python train.py --n_head=3 --n_kv_head=3 --vocab_size=900 --lr_mult_o=0.745 --dataset="wikipedia_en"
Each number is 128 + 24 x the weight over its row's rms, rounded and kept within 0 to 255. Layers, rows and columns count from 0. The size above them is the row's rms in percent of the matrix's.

# layer 7 MLP up, 512x192, rms 0.189, rows 66-77, columns 0-191
size [106  98 105  97  96  99 100 104  91  98 102 102]
[[ 95 142  89 120 125 126 125 134 124 158 124 134 111 107 165 114 120 122 124 102 174 135 155 138 117 147 106 200 183 129 142 123 127 129 109 129 113 177 165 175 108 150 131 116 126 160 130 157 131 125  87 104 122 125 133 169 162 125 129 132 140 118 126 165 153 132 129 151 115 166 129 150  95 126 127 128 119 142 128 150 173 134 103 166 130  87  71 125 138 146 124 163 100 157 127 138 129 131  99 111 115 133 121 124 101 117 104 153 131 156 112  95 157 134  97 129 139 130 121 147 108 112 117 111 171 115 144  84 151 141  90 123 110 112 153 141  86 129  83 143  92 115 121 142 156  85 111 121 108 118 117 112 124 116 120  91 148 111 170 113 171 149 161 176 133 144 136 142 116 121 173 112 107 109 106  94 116 136 118 116  88 115 213 160 159 175 123 155 160 132 116 135]
 [ 93 158  73 155 130 122 135 141 117 144 160 123 104 114 128 124 120 145 111 167 160 152 157 133  97 144 172 134 167 144 162 169 127 120 143  96 103 137 111 152 135 118 150  68 128 117 135 118 110 161 169  99 128 115 151 167 136 107 145 125 137 184 113 100 153 173 110 103 124 114 143 136 136 131 113 121 116  80 155 145 136 145 118 134 147  76 123 104 145  94 140 141 103 147 110 152 154 150 134 102 113 105 192 130 106 117 123  85 178 136 128 127  99 139 135 162 153 110 143 149 132  88 164  72 128 128 176 143  97 133 123 110  98 144 124 145 105 145 146 133 120 103 155 133 132 133 134 122 122 160 130 132 134 138 156 112 136 131 148 148 133 103 115 124 165 136  75 140  99 118 104 104 110 113 169 160 115 121 156  80 124 117 175 121 154 143 127 136  73 174 127 146]
 [173 146 133 106 127 116 105 140 132  94 104 158 151 133 126 117 110 160 121  84 117 151  98 108 115  99 138 153 175 137 144 155 119 119 129 134 124  99 141  92 112 115 190 141 110  81  97 159 144 122 139 125 152 105 134 149 126 148 119 111 144 127 112  99 132 104 128 110 172 135 113 129 123 132  49 141 150 118  85 156 137 135 164 156 135 152 138 156  88 150  93 118 127 163 127 201 152 127 119 133 133 139 132 158 130 116 125  84 106 136 120 128 127 106 115  95 139 147 133 119 142 105 131 161 105  96 109 141 139 130 150  98 105 108 100 120 133 168 170  95 114 101 145 126 136 129 114 162 105 174 140 107 125 129 121 114 137 110 112 130 133 112 105  61 188 123 118 152 118 110 103 142 102 107  71 131 106 108 138 116  59 151 135 111 128 125 164 150 144  98 109 157]
 [106  97 130  89 129 126 160 170 128 177 100 154 157 100 131 141 127 181 125 161 127 135 124 140 148 153 146 154 110 116 126 164  73 140 126 126 117  83 135 125 151 116 168  58  81 122 117 139 136 150 148 114 117 139 171 128 126 125 117 162  90 100 156 121  88 151  85 143 128 155 107 124  94 131 128 143 111 124 135 125 151 116 151 117 143 142 113 146 160 140 118 169 119 123 115 134 179  91 103 124 121 131 158 114 129 168 145 120 104 135 152 146 148  71 176 139 114 129 122 123 134 133 107 135 116 189 107 142 132 104  91 118 163 102  86 124 124 151 132 165  88 131 174  95 167 102 143  91 122 109 137 144 132 122 134 136 108 125 113 149  95 116 144  80 126 118 130  99 157 143 123 121 158 104 161 142 163 131 106 163 148 170  95 126 132 154 136 115 116 100 125 137]
 [117 109 135 142 109 107 101 118 153 125 157 108 120 148 155 114 151 114 123 117 153 101  88 167 154 111  65 101 155 114 135 122 159 151 183 107 153  87 127 147 123  81 173 134 125  80 157 155 104 146 135 118  99 113 139 117 161 127 147  99  84 155 137 153 172 127 175 134 133 106 126 109 102 112 151 160 100 154 155 170 138 129 126 136 114 155 123 138 152 154 143 106  94 129 135 147 144  75 100 170 192 133 134 144 170 119 124 138  83 132  90 106 101 109 148 164 133 122 100 136 157 126 101  78 130 135 168  88 103 127 107 153 130 120  93 104 157 125  96 129 146 132 149  80 127 167 116 104 130 145 134 153 134 121 123 117 153 132 128 132 117 149 125 156 128 138 125 103 124 127 105 111 101 146 147 115 135 156 126  62 144 151 139 142 144 135 141 134 147 140 157 151]
 [135 129 139  86  84  95 135 143 116 114 136 150 135 110  74 170  88 119 139 123 121  88 110 126 140 134 108 158 108  94 172 123 143 213  90 106 134  80 156 146 139 115 129 100 128 136 101 122 128 163 121  84 145 134 110 124 144 148 116 145 141 134 140 135  99 102 126 152 153 145 171 138 117 119 131 133 139 135 155 158 161 113 153 112 103 137 130 157 111 138 171 129 113  94 168  81 176  99 140 150 130 109 132 155 134 107 111 115 120 162 111  99 127  77 112 119 136 134 135 123 123 153  99 137 103 120 128 111 135 111 146 165 151 142 157 134 128 121 102 121  92 131 129 182 144 161 144 143 139 164 103 115  84 151 140 119 155 106 125 122 117 138 133 170  89 139  99 123 108 138 146 177 168 100 101 150  96 108 135 158  97 168 142 137 108 148 114 154 118 108 157  78]
 [129 124 109  94 136  81 171 123 125 157 140 139 124 163 156  65 127 130 100 139 137 135 122  87 121 105  72 148 122 115 136 111 131 134 144  98 145 153  66 156 160 185 154 146  94 148 132 123 144 122 144 165 146 152 110 106 135 175 127 139 120 116 124 148 121 146 153 124 122 105 154 140 107 106 105 165 128 133  97 137 117  89 140 118 114 118  69  78 102  75 152 138 147 124 140 160 190 137 117 131 165 129  89  94 136 106 109 116 114 122 114  97 128 137 148 162 114 131 112  93 124 134 104 147 122 118 126 122 124 110 101  79 157 150 103 111 125 114 133 144 154 105 145 117  85 173 100 113 118 113 110 121 146 115 116  60 133  97 142 157 153 128 149 131 144 128 165 112 168 144  91 125 129  66 131 126 148 101 122 141 137 116 124 127 118 108 149 106 146 120 136 149]
 [141 120 130 134 141 154 119 178 172 145 143 137 170 105 140 151  85 122 113 103 133 125 144 119 120 143 115 117 117 162 117 167 115  89 115 103 125 109 169 142 151 133 114 131 111 130 171 123 144 123 134 144  97 129 164 147  88 161 133 157 156 111 136 131  97 131 137 139  80 142 174 187  88 110 154 105 145 144 205 139 134 163 142 125 173 113 145 151 127 134 123 135 127 112 105 127 143 125 136 160 129 136 150 177 155 118 111 129 179 143 128 107 136 119 164 140 197 158 138 159 134 137 137  99 127 173 141 142 137 145 123 135 119  94 152 122 114 126 104 103 127  84 128  78 174 139 118 152 148 127 104  92 100 123 141 103 125 143 148 137 116 127 135 143 170 132 164 139 130  76 185 144 113 120 128 157 112 132 150 139 130  97 100 151  89 123 105 129 142  99 167 132]
 [165 100  91 146 102 108  94 119 109 163 147 123 187 126 153 120 127 124 165 131 133 116  97 124 145 111 135 133 138 138 140 118 124 153 107 152 122 104 131  73 104 106 158 115 149 152 140 128 162 117  98  80 150 118 187 117 101 125 114 131 128 132 126  90 132 128 167 113  93 136 144 129 135 162 143 176 132 109 153 136  69  83  93 113 119 132 121 137 138 111 151 142 117 126 136 118  91 134 113 156 151 140 177 155 104 100  44 151 126 109 123 119 123 167 159 141 126 122 111 121 121 125 169 131 148 146 170 150 152 110 167 148 170 123  90 135 102 108 119 119 137 111 151 107 166 136 173  95 111 105 140 164 112 100 117 131 133  96 123  85 124  98 157 143 128 105 167 145 134 170 130 118 113 127 154 131 151 135 113 145  90 146 151 125 135 106 135 153 172 161 113 141]
 [ 85 133 130 100 126  93 144  69 114 142 145  92 135  96 108 105 134 155 151 119 102 145 129 145 137 131 119 125 104 107 134 191 119 137 134 149 134  97 161 177 107 121 119 167 108 150 126 138 153 105 126 152  94 134 187 128 153 137 142  82  95 131 157 140 169  88 174 136 106  95  97 117 152 171 169 133  96 183 133 137 132 149 125 189 147 159 110 116 141 111 131 137 116 107 134 135 118 128 129 121 162  99 128 145 120 137 126 136 170 103 122 108 131  83 147 154 171 121 157  96 131 157 127 166 163 113 126 134 136 155  94 160 115 130 142 112 146 100 134 123 151 139  77 106 123 153 105  86 114 140 103 143 159 144 102 130 135 100 114 126  93 132 149 131 149 121 101  95 141  96  98 135 139  81  92  95 114 143 127 142 107  96 143 126 118 145 162 112 128 135 155 143]
 [144 132 102 125 117 153 151 124 122 119 113 107 130 107 191 138 150 129 155 143 148 133 123 128 128 141 130 152 111 109 102 114 151  96 151  96 136 133 121 125  78 124 177  97 159 113 123 166 130  99 125  85 136 105 162 103 135 135 160 151 180 147 110 125 177 142 115 141  95  90 147 123 142 138 128 136 127 173 119 110 185 157 146 100 148 176 130 107 125  79 122 104  85 128 161 174 116 137 136 143 138 142 127  99  89 154  78 148 143 160 139 131 157 134 126 129 141 161  84 130 122 140 127 138 129 107 150  96 150 128 138 176 143 114 151 152 181 125 149 115 120 143 119 120 128 149 133  92  76 118 110  88 143 117 158 124 118 133 136 116 157 152 119  97 112 126 146 107 145 134 151 124 128 113 131 162 145 152 178  84 100 147 129 127 183 155 132 119 154 143  94  75]
 [153 121 155 134  82 128 164 151  91 144 116 127 105 114  89 106 154 103 137 115 151 125 143 124 113 175  98 135 108 130 119 134 136 147 152  83 105 124 110 128 143 119 105 151 132 140 119 153  89 139 136 128 148 146 134 127  73  71 149 123 135 126 154 155 127 115 127 117  96 171 173 124 167 114 123 143 117 147 141 113 106 169 122 104  86 137 151  97 195 122 154 117 138 121  98 132 122 122 142  98 122  68 150 147 149 121 113 112 145  75 142  80 117 115 117 139 117 117  57 136 125 143 134 136 153 128 102 110 110  80 133 152  88 134 115 160 126 123 147 103 152 155 132 142 139 118 143 146 142 163 103 184 165 122  89 108 119  92  92  87 118 144 126 109 115 146 128 121 132 106 203 187 140 146 149 138 136 110 133  97 123 125 154 140 137 118 134 126 147 127 127 141]]
# layer 7 MLP down (transposed), 512x192, rms 0.176, rows 66-77, columns 0-191
size [109 101 102  98  89 107  98  96  88  98 104  99]
[[108 149 124 130 110 135 143 123  95 136 117 128 146  55 152 172 158 140 138  90 139 164 116 140 134  84 137  67 156 147 136 124 124 119 114 103 141 167  96 128 129 138 115 115 122 137 128 141 119 100 102 128 160 149 158 143 138  88 144 139 135 142 132  95 149  93 124 109  83 142 114  86 136 116 185 159 167 108 157 148 118  91 122 152  91 197 113 129 133 127 111 186  89 185 133 167 106 113 128 149 128 154  96  75 139 107  90 150 104 120 141 174 138 156  88 115 123 163 105 122 134 129 114 141 169 132 170 170 124 101 128 122 114 120 116 137 122 111 160 131 110 118 129 142 164 116 113  86 126 125 148 158 129 138 114 105 133 148 128  86 101 141 160 106 119 152 136 124 127 156  80 121 107 136 126 118 130 161  92 135 128 108 120 114  97 130 139 129 125 105 133 144]
 [103 134 126 107 114 176 178 133 123 133 101  94 149 130 140 114 108 114 134 110 106 135 116  94 124  65 128 136 144 144 122 137 131 118 119 120  99 154 132 122 119 112 154 108 127 134 123 157 154 141 125 104 140 151  85 163 178 144 164 134  72 126  74 107 158 176 123 115 133  94 154 134 146 120 116 145  93 116 117  96 117 180  95 126 124  95  92  97 147 129 182 125 116 137  91 124 124 125 125 115 128 149 130 138 111 104  88 137 152 166 107 116 159 149  96 126 115 160 119 113 130 135 175 154 136 172 125  77 117 119  98 142 140 114 143 173 115 103 114 131 129 137 105 145  95 101 100 127 170  94 175 153 160 126 102 138 101  89 116 166 190 158  97 115 133 122  95 110 138 136 136 128 139 150 144 127 133 130 126 136 105 118 153 123 106  84 141 110 108 157  78 123]
 [135 118 167 137 164 133 123 108 135 143  84 183  96 111 100 144 166 145  96 136 144 103 102 102 109 122 119 129 167 117 108 152 138 141 124 133 151 157 125 147 158  93 117 117 124 168  71 160 124 132 147 152 181 160 156 137 196 143  93  91 112  91  72 116  95  83 139 121 132 130 138 116 156 139 119 115 105 127 119  46 112 115 107 144 123 153 139 148  91  98 176 152 118 108 143 124  93 155  97 115 117 119 140 122 143 114 167 138 119 154 171 122 165  96 122 130 114 125 155 100 131  95 138  92 114 187 136 140 151 161 126 130 139 123 150 147 128 162  90 155 127 133  94 106 133 156 158 137 103 148 115 119 121 146 100 156 111 146 171 140 134 145 121 113 101 139 114 105 136 151 118 134 140 100 117 122 114 129 105 148 145 165 130 116 128 106 154 135 133 113 111 110]
 [154 142 166 118 117 156 130  96 118 155 121 163 139 118 130 126 131 145  98 171 169 139 173 105 106  82 148 162 148 107 125  72 127 108 143  78 108 168 109 106 114 108  80 144 136 103 111 131 122 108 107 134 122 145 158 126  80 161 147 127 114 132 143 113 121 124  87 142 153 129 119 113 114 124  87 145 151 136  98 111 156 171  97 133 164 118 121 112 143 100 104 127  96 150 118 115  87  95  96 122 169 183 138 109 100 114 144 133 124  69  88 104 143 175 133 127 116 148 106 118 109 128 130 152 149 132 113 133 157 138 135 154 142  91 151 141 144  84  94 158  85 112 106  91 119 141 137 108 109 104 170 109 105  69 149 123 130 133 151 115 138 112 119 119 147 135 131 119 103 123 127 134 125 105 106 138 114 173 161  92 138 140  97  78 129 118 136 163 134 148 103 111]
 [119 100 126 108 136 173 154 130  81 121 118 128 121 152 150  96 133 126 159 148  86 171 184 124 126  86 133 170 120 131 122 110 120 133 139 131  57 144 132 152 137 124 141 140 179 131 150 115 110 134 168 137 141 146 114 160 134 170 122 104 130 130 111 112 109 142  97 114 161  86 126 136 109 123 122 204 118 154  91 176 140 109 134 113 119 144 149 110 104 106 101 108 150 156  78 107 105 146 121  92 121 134 123 123 130 127 136 130  76 156 143 130  82 132 139 123 119 105 136 119 138 116 117 156 131  91 142 130 156 117 113 143 108 124 130 174 159 146  99 120  88 127  56  88 120 130  98 136 135 150 126 112 104 140 117 100 126 111 148  95 149 114 145 140 126 151 124 171  84  79 158  89 111 135 139 127 124 101 133 135  84 128 151  88 108 150 161 124 134 125 157 141]
 [152 130 112  87  79 115 160 112 135 113 136 111 135 143 101 132 166 100 112 126 117 154 146 109 144 146  87 178 134 157 116 120 113 108 114 167 147 124 129 134 176 144  96 138 119 177 146 139 127 134 116 122 154 114 136  81 127 163 120 103 128 107 126 104 170 108 104 139 135 124 124 117 138 120 135 102  74  91 143 100 162 119 106 127 115 127 138 138 121 143 129 141 119  70 146 159 102  89 129 106 115 156 132 133 176  84 105 166 126 154 190 107 166 164 161 136 151  81 101 128 130 147 143 145 123 114 123 139 113 127 105 140 131 115 101 156 163 131 121  87 133 103 153 163 128 151  98 129 116 161 163  69 152 105 162 156 127 113  93 108 114 100 146 154 141 149 128 149 139 102 146 169 144 120 152 140 135 138 173  94 136  80 138 125 130 112  79 108 134 126 132  91]
 [115 148 133 135 153 113  90 132 114 131 188 167 105 120 149 166 138 135 112  90 114 108 108 122 117 139 154 134 137 101 138 154 141 179 177 107 117  70 175 137 110 123 164 114 106  96 159  82 118 109 161 132  82 114 164 112 153  96 141 135 141 104 103 122 129 136 140 157 113 136 112 173 109 179 189 150 111 116 110 189  97 153 126 123 121 134 118 113  81  87 145 110 108 165 150 131 158 132 159 133 146 145 137 150 103 139 135 128 115 109 113 115 146  71 104 132 118 119 111  99 116 100  86 134 129 137  78 158 113 134  95 103 142 145 185 138 129  95 144 108 142 110 141 113  81 125 113 111 149  95  95 138 110  97  98 116 118 172 134 122 128 114 149  97 146 133 151 135 133 139 138 137 124 137 142 137 129 118 126 124 100 108 112 131 150 112 110 149 171 109 128 109]
 [137 128 129 130  84 122  84 145 147 119  90 119 149 115 140 135 200 103 138  98 141  87 146  93 157 115 125  92 122 135 117 146 142 142  88 105  63 113 156  67 165  97 144 177 122 155 133 142 100 123 108 164  90 111 130 132 160  93 159 155 142 113 150 141 125 110 145 143 140 137 115 141 135 162 117 136 113  87 125 102 128 153 135 125 126 107 147 131 125 134 136 132 106 138 145 127 138 126 124 105 133 144 172 123 126 113 142  78 111  79  85  99 138  94 139 130 103 121 139 115  99 139 138 137 120 124  83 128 154  84  99 148 175 140 126 123  89 135 122 178 152 119 127 131 127 141 119 112 131  99  94 171 124 103 127 143 156 123 109  84 135 136  95 149 139 119 133 115 120 122 153 143 171 165 129 119 122 109 174 167 126 104 136 117 121  98 159 150  69 106 139  82]
 [ 94 172 119 128 142 147 160 147 126  91 138  85 150 135 110 129 136 157 128 133 137 127 167 143  94 101 103  84 117 131 123 144 132  90 115 113 179 123 147 167 132 107 124 149  77  88 119  85  93 147 156 162  55 169  99 103 120 104 130 133 110 107 145 142 131 123 134 149 150 124  53 139 174 100 124  84 105 108 128  99 133 175 102 123 142 137 127  99 143 136 111 111 150 110 102 139 157 116 123 169 100 123 121 108 124 126 162  96 101 130 123 128  98 124 121 117 147 138 139 141 151 121 102  76  97 135  89 112 132 150 149 125 138 148 121 106 111 145 119 157 116 126 115 132 135  52  94 157 164 153  94  99 131 142 106 123 121 127 141 130 150 115 115  83 132 141 134 155 186 123 131 121 129 100 153 116 119 154 140 129 120 103 115 170 133 145 103 139 141 110 152 126]
 [ 99  99 166 133 152 120 102 127 110 149 140 123 152  91 155 156 136 116 113 126 186  92 119 159 154 125 137 121 100 115 113 119 155 128 104 133 170 112  80 100 128 146 120 115 131 133 196 141 104 140  99 113 155 163  79 164  70 145 155 116 149  97 138 104 153 137 129 143 125 133 138 110 127 101 146  80  82 171  88 178 133 122 165 111 122  99 141 151 106 152 129 101 125 142  78 126 119 134 101  86 162 146 137 152 138 153 110 105 116 101 162 143  90 122 144 109 150 131 143 147 122 163 145 113  99 110 104 120 104 123 110 117 104 151 109 134 120 128  80 140 113 104 132  92 121 119 131 134 107 144 146 123 127 104 152 142 116 136 110 107 157 127 156 103 161 133 172 106 146  97 132 120  96 145 107 174 137 118 117 109 124 138 173 157 113  59 106 145 148 132 130 116]
 [102 145  99 126 132 145 124 104 190 138  78 136 102 146 169 112 141  87 146 129  96 131 150 147 149 104 102 151  98  72 120  96 139  72 161  96 105  96 147  94 123 109 150 143 162  89 104 139 160 131 125 125 139 108 138 105  85 135 152 142 146 106 138 123 146 115 145 141 115 102 146 130 135 161 157 154 109 144 105 155 146 108 108 147 103 103 153 119  96 126 192 109 113 106 144 146 164 117 120 132  97 132 117  82 147 123  99 151 142 131 107 105 174 110 120 119  96 133 117 135  85 113 157 129 151 136 140 126 154 117 180 168  93  84 124 109 169 129 163  81 149 130 157 114 121  95 110 163 135 131  99 141 102 144 144 153  87 144 139 130 118 130 150 154 125 133 148 123 144  89 137 104 132 127 139 154 116 124 114  97 161 127 109 160 160 100 130 131 172 112 121 154]
 [113  95 132 136 104 123 101 121 164 125 141 135 107 113 107 127 107 118  89 118 121 129 114  73  96 134 151  97 121 154 173 186  96 131 118 133 133 132  96 159 144 135 134 167 190  91 102 101 154 128 159 148 115 182 105  90 139 134 125 110 152 123 116 165 120 152  68 137 142 123 154  93 164  94 102 123  86 114 126 126 105 129 154 102 102 134 103 134 117 136 178 139 110 139 138 161 108 133 128  98 125 136 148 101 163 145 146 127 143 101 188 118 108  99 112 157 101  98 135 128 104 123 139 159 118 156 137 153 124 136 141 144 110 127 181 124 133 126 137 155 139 110 126  99 142 139 131 113 151 122 148 147 124 153 118 121  87 119 134 131  80 126 121 132 142 180  92 109 109 142 132 144 157 173 142 108 118 127 135 109 149 139 141  61  91  99 186 162 126 123 122 111]]
# layer 7 MLP gate, 512x192, rms 0.186, rows 67-78, columns 0-191
size [105  99  95  90 105 100  93  93  98  97 105  98]
[[147 137 144  71  97 110 106 107 150 142 163 123 154  96 100 113 174 136 123  99 112 136 162 110 149  99 132 127 115 118 101 160 161 154 129 129 135 145 123 128 115 106 149 167 121 125 121 126 121 173 157 123  80 155  95  95 121 125 144 143 146 106 134 141 140  86 134 130 148 149 167 152 133  96  99 101 149 125 101 125 128 167 115  99  96 164 100 114 100 116 100 156 121 102 150 109 106 165 140 116 147 105 116 100 149  96  95 120 139 100 159 113 159 115  97 145 122 136 132 126 109 128 129 135 122 107 136 137 142 153 104  63 137 163 150 128 150  95 105 129 126 133 173 135 111 114 174  49 108 129  96 162 102 121 165 134 131  93 141 116 126 125  99 128 173 114 103 116 100 110 115 107 104 111 116 112 115 175 135 104 110 131  73 136 143  69 154 128 161 128 112 152]
 [109 124 130 139 150  82 142 150  93 109 133 130  96 144 115 134 140 106 148 160 144 116 140 138 129 128 115 160  97 135 137 155 119  79 117 112 167 146  92 119 136  98  85 188 144 167 153 141 140 126 157 131  73  90 164 130 114 147 159 107 111 118 143 139 156 133 134 171 117 139 149 108 116 132 126 107 146 156 194 141 133 128 134 103  95 150 133 149 112 137 151 112 148 131 118 130 108 128 152 113 133 140 136  93 139 125 129  98 155 109 100 120  84 149 155 144  69 149 118 117 116 143 132 154 113 145 153 123 113 149  91 121 104 128 112 154 130 121 125 103 132 111 136 104  96 125 103  95 141  89 157 116 129 167  58 148 123 131 161 174 112 123 136 140 106 135 137 120  84 113 106 176 113 189 102 141 133 126 124 165  81 108 149 119 156  70 131 143 137 120 177 104]
 [150 109 142 109 120 155 118 115 118 179 103 127 139 102 173 121 130 149 183 158 171 189 134  91 158 137 168 126 150 108 129 133  83 138 118 150 101  76 144 140 144 105 140 127 115 118 155  78 132 132 122  87 120 150 128 155 141  83 121 127 108  95 119 144 130 142 108 148 139  95 152 123  97 111  91 146 118 110  81 157 126 149 112 141 103 152 154 125 164 137 136 138 117 104  98 146 118  98 137 129 128 133 156 112 158 141 152 123 110  99 153 115 119 119 148 115 121 129 112 116 106  99 149 172 132 138 155 164 153 102 132 149 146 117 116 140 130 146 164 153  88 137 182  93 160 152 130  97  98  66 133 149 107 110 154 142 126 123 118 131 115 133 118  61 122 113 121 124 182 113 128 139 157 104 141 153 172 169 153 161 156 105  88 112 127 157 136 148 116 125 133 115]
 [ 77 129  98 123 119 151 129 133 137 131 131 110 129 122 121 114  96 145 105 118 164 145 118 116 111 111 162 125 127 131 145  79 120 165 145 144 141 111 160 152 128 182 147 182 123 133 145 134  78  84 154 110 154 130 102 139 153 145 119 122 107 120 107  58 114 149 171 123 110 124 119 117 141 127 114  92 115 137 156 161 132 146  94 186  93 131 108 160 122 123 139  92  90 129  82 137 152 161 155  95 135  93 113 142 155 120 111 125  95 114 110 122 122 136 102 146 145 106  77 128  96 112 138 184 156 147  65 128 173  97 148  91 113 133 110 115 116 145 164 112 130  80 166 121 140 100 101 106 103 116 120 153 111 142 110 133 139 119 162 121 126 109 137 147  97 141 117 184 124  92 138 119 130 132 178 150 122 149  88 138 123 149 131 116 126 160 152 153 126 125 125 131]
 [108 109  73 135 101 153  80 146 148 140 156 128 150 140 138 119 102 125 146 142 144  99 155  88 138 115 121 105 102 123 176 120 141 147 136 119  98 175 181 153 143 101 149 137 114  87 137 135 131 145  86 103  96 165 125 149  94 118 128 139 133 149 100 106 158 146 137 164 103 133 135  74 122 149 116 124 105 137 144 159 162 166 158 120 109 152 116 170 139  91 131 177 146 165 140 110 116 109 136 122 116 124 167  82 102 114 160 143 169 136  77 150 117  93 132 134 116 118 118 140 108 147 125 139 117 130 124 141 155 152  92 122 113 157 111  98  93 153 110 161 157 167 157 120 147 147 129 124 181  93 143 137 108 132 142  97  87 146 167 166 135  95 119 114 169 127 105 163 103 136 132 142 101 150 114 119 131 108 131 137 126 123 160 156 104  67 134 130 129 134 135 127]
 [128  83 121 119 122 133 144 109 137 172 152 109  73 144  57  96 115 140 134 103 137 161 120 101  90 166  97  73 128 137 103 166 150 115 106 125 140 151 158 187 149 154 143 133 120 118 118 120 162 149 147 131 125 160 118 164 160 188 142 165 129 121 108  95 141 124 104 105  95 146 124 116  83 139 185 117  94 102 109 117 191 139 146 108 109 106  80 119 131 111 142 120  71 105  93 158 150 164 158 135 140  96 113 116 132 148 137 134 112 132 131  86 152 133 112 103 114 134 152 100 151 137  98 105 138 157 110 105 122 101 129 136 151  89 116 149 127 109 136 106 143 147 139 143  98 128 133 152  76 122 160 184 141 113 118 114 146 134 108 142 149 130 134 129 142 141 125 144 125 155 100 135 134 113 111 172 101 132 118 128 155 158 147 108 132 134 136  99 141 135 120 122]
 [115 124  68  85  83 162 128 138 131  96 149 110 134 105 136 133 101 152 177  98 110 120  93 122 130 111  99  81 177 146 173 155 121 131 107 157 119 123 164 107 155 121 134 116  99 141 118 148 116 124 136 107 161  82 133 108 127 104 138 152 110 150 113 114 122 124 136 133 141 115 120 157  97  83 111 138 142 137 114 143 149 173 149 111 115 129 128 141 140 127 113 127  60  98  95 109 126 163 127 117 115 133 137  99 128 151 100 107 138 110 125 122 130 133  96 114 159 131 152 139 133 124 146  83 135 109 109 139 126 150 106 138 189  87 137 116 101 146 170 148 126 110 129 107 139 111  93 129 181 127 124 146 113 113 145 135 117 159 175 131 155 170 115 123 131 130 147 137 104 108 141 147 192 119  98 127 103 143 131 168 135 100 118  97  72 179 124 111 174  86 123 103]
 [114 132 148 109 167 166 148 158 126 122 113  99 131 158 134 120 117 172 137  90 135 106  96  81  87  98 142 139 145 167  95 145 144 120 135 120 124 138  99 168 153  80 115 109  58 126  86 103 101 145 143 152  91 123 112 124 131 137 130 128 114 108 139 140 126 133 181 120 126 126 122 182 149  80 129 153  69 144 147 121 141 132 124  90 163 138 116 133  98 134  80 144 132 109 119  97 157  91 144 136 109 115 113 132 105 149 110 121 134 116 156 143 104 146 123 129 122 132 127  99 142  95 129  82 118 112  83 126 150 145  99 106 133 118 174 152 136  86 142 165 139 144 145 130 113 124  95 119 135 126 138  90 137 100 122 120 135 101 139 162 131 129  98 114 167 181 111 162 113  92 141 128 154  92 123  73 158 121 141 110 128 105 121 133 137 197 135 159 132 123 137 120]
 [ 67 126 142  85 137 127 110 136  85  96 106  90 118  88  98 127 114 119 124 133 127 139 143 130 137 101 159 153  69  99 122 109 113 129 102 112 160 139 127 108 145 153 137 159 118 169 167 168 118 150 152 141 113 145 128 110  93 136 138 103 111 173 152 100 132 175 111 110  95 114  91 119 143 140  96 146 115 135 128  98 113 162  81 191 109  98 107 152 128 125 125  71  76 140 124 142 161 114  95 138 179 148 144 164 119 157  94 132 156 132 107 107 143 106 123 134 143 118 124 157 129 146 127 184 118 152 118 103 105 127 129 154 131 129 132 151 121 131 158 126 162 130 168 120  96 146 110 109  86 158 107 105 133 157 114 123  80 116 161 115 129 131 132 111 156 155 102 153 141 118 108 141 100 108 113 119  89 104 102  99 140 127 131  95 126 107 104 123 131  99 125  92]
 [138 108 126 146 120 113 154 101  99 109 140 116 129  97 173 146 175 120 140 135 129 144 149 158 145 133 106 101 165 135 135 123 155 181 150 121 129 139 117 169 141 141 143 133 128 120 121  81 118 143 139 134  79 150 120 112 117 104 165  98 171 113 172 141  72 121 164 126 109 177 130 124 121 146 136 135  84  91 110 133 122 114 104 158 147 126 155 155  94  95 156 124 169 159 134 102 107 130  94 128 108 105 129 146 153 126 138  94 159 129 134  82 149 145 117 155 181 131 123 145 129 106 116 189 128  92 138 155 103 118  71 128 111 132 155 114 110 141  93 110 112 147 114 132 165 142 140 100 151  77 129 164 136 175 161 122 123 119 116 162  88 119 129  94 167 150 115 139 115 146 134 120  77 159  90 145 156 148 112 143 119 146 109 136 104 104 104 122 126 139 158 138]
 [ 77 129 129 174 100  99  82 137 122 132 126 147  97 100 121  85 135  96  91  88 124  82 104 153 116 125 147 111 124 115 138 116 158 142 146 146 129 122 136 141 118 164  89 160 167  93 142  94 165 126 155 152 131 118 196  79 169 130 117 161 153 142 134 131 173 120 146 115 139 120 155 124 103 108 108 128 144 114 115  93 110 126 161 139 149 163 115  81 136 140 121 127 126 152 101  80 148 145 126 116  53 143 136 161 134 108 137 110 129 120 144 142 161 109 131 141 154 138 164  99 132 149 113 109 179 103 126 109 149 123 168 178 140 145 163 142 132 139 118 151  82 106 165 135 109  58 110 133 114 127 161 124 120 132 105 114 108 126 143  88 122 122 111 142 139 144 105 136 115 142 137 123 121 161 121 137  97 123 110 144 103 144  86 147 149 114 107 119 127 129 100 112]
 [132  95  82 154 164 183 137 138 122  85 123 104 137 142 106 151 120 172 121 135  95 156 111 105  97 118 161 107 121 117 174 116 125 162 132 126 152 141 128  89 112 144 141 141 124 151 140  91 166 123 160  99 149 165 139 174 127 155 102 161 131 159 127 194 134 135 151 112 154 135 131  84 149  71 100 114 129 160 130 125 116 125 143 104 139 182 106 135 119 135 144 118 100 162 105 130  93 139 136  87 139 134 105 100 169 101 112 139 107  73 121 102 104 106 167 122 170 143 113 115 159 147 106 139 145 119 137 123 125  95 117 119 158 165 167 145 130 119 132 110  96 108 135 133 121 128 129 141 144 106 112 141 128 123 114  95 131 117  75  90 136 113 146 113 130 125  89 122 104 127 104 148 148  77 102 157 125 112 138 140 121 103 170 143 157 113 119 126 152 164 178 128]]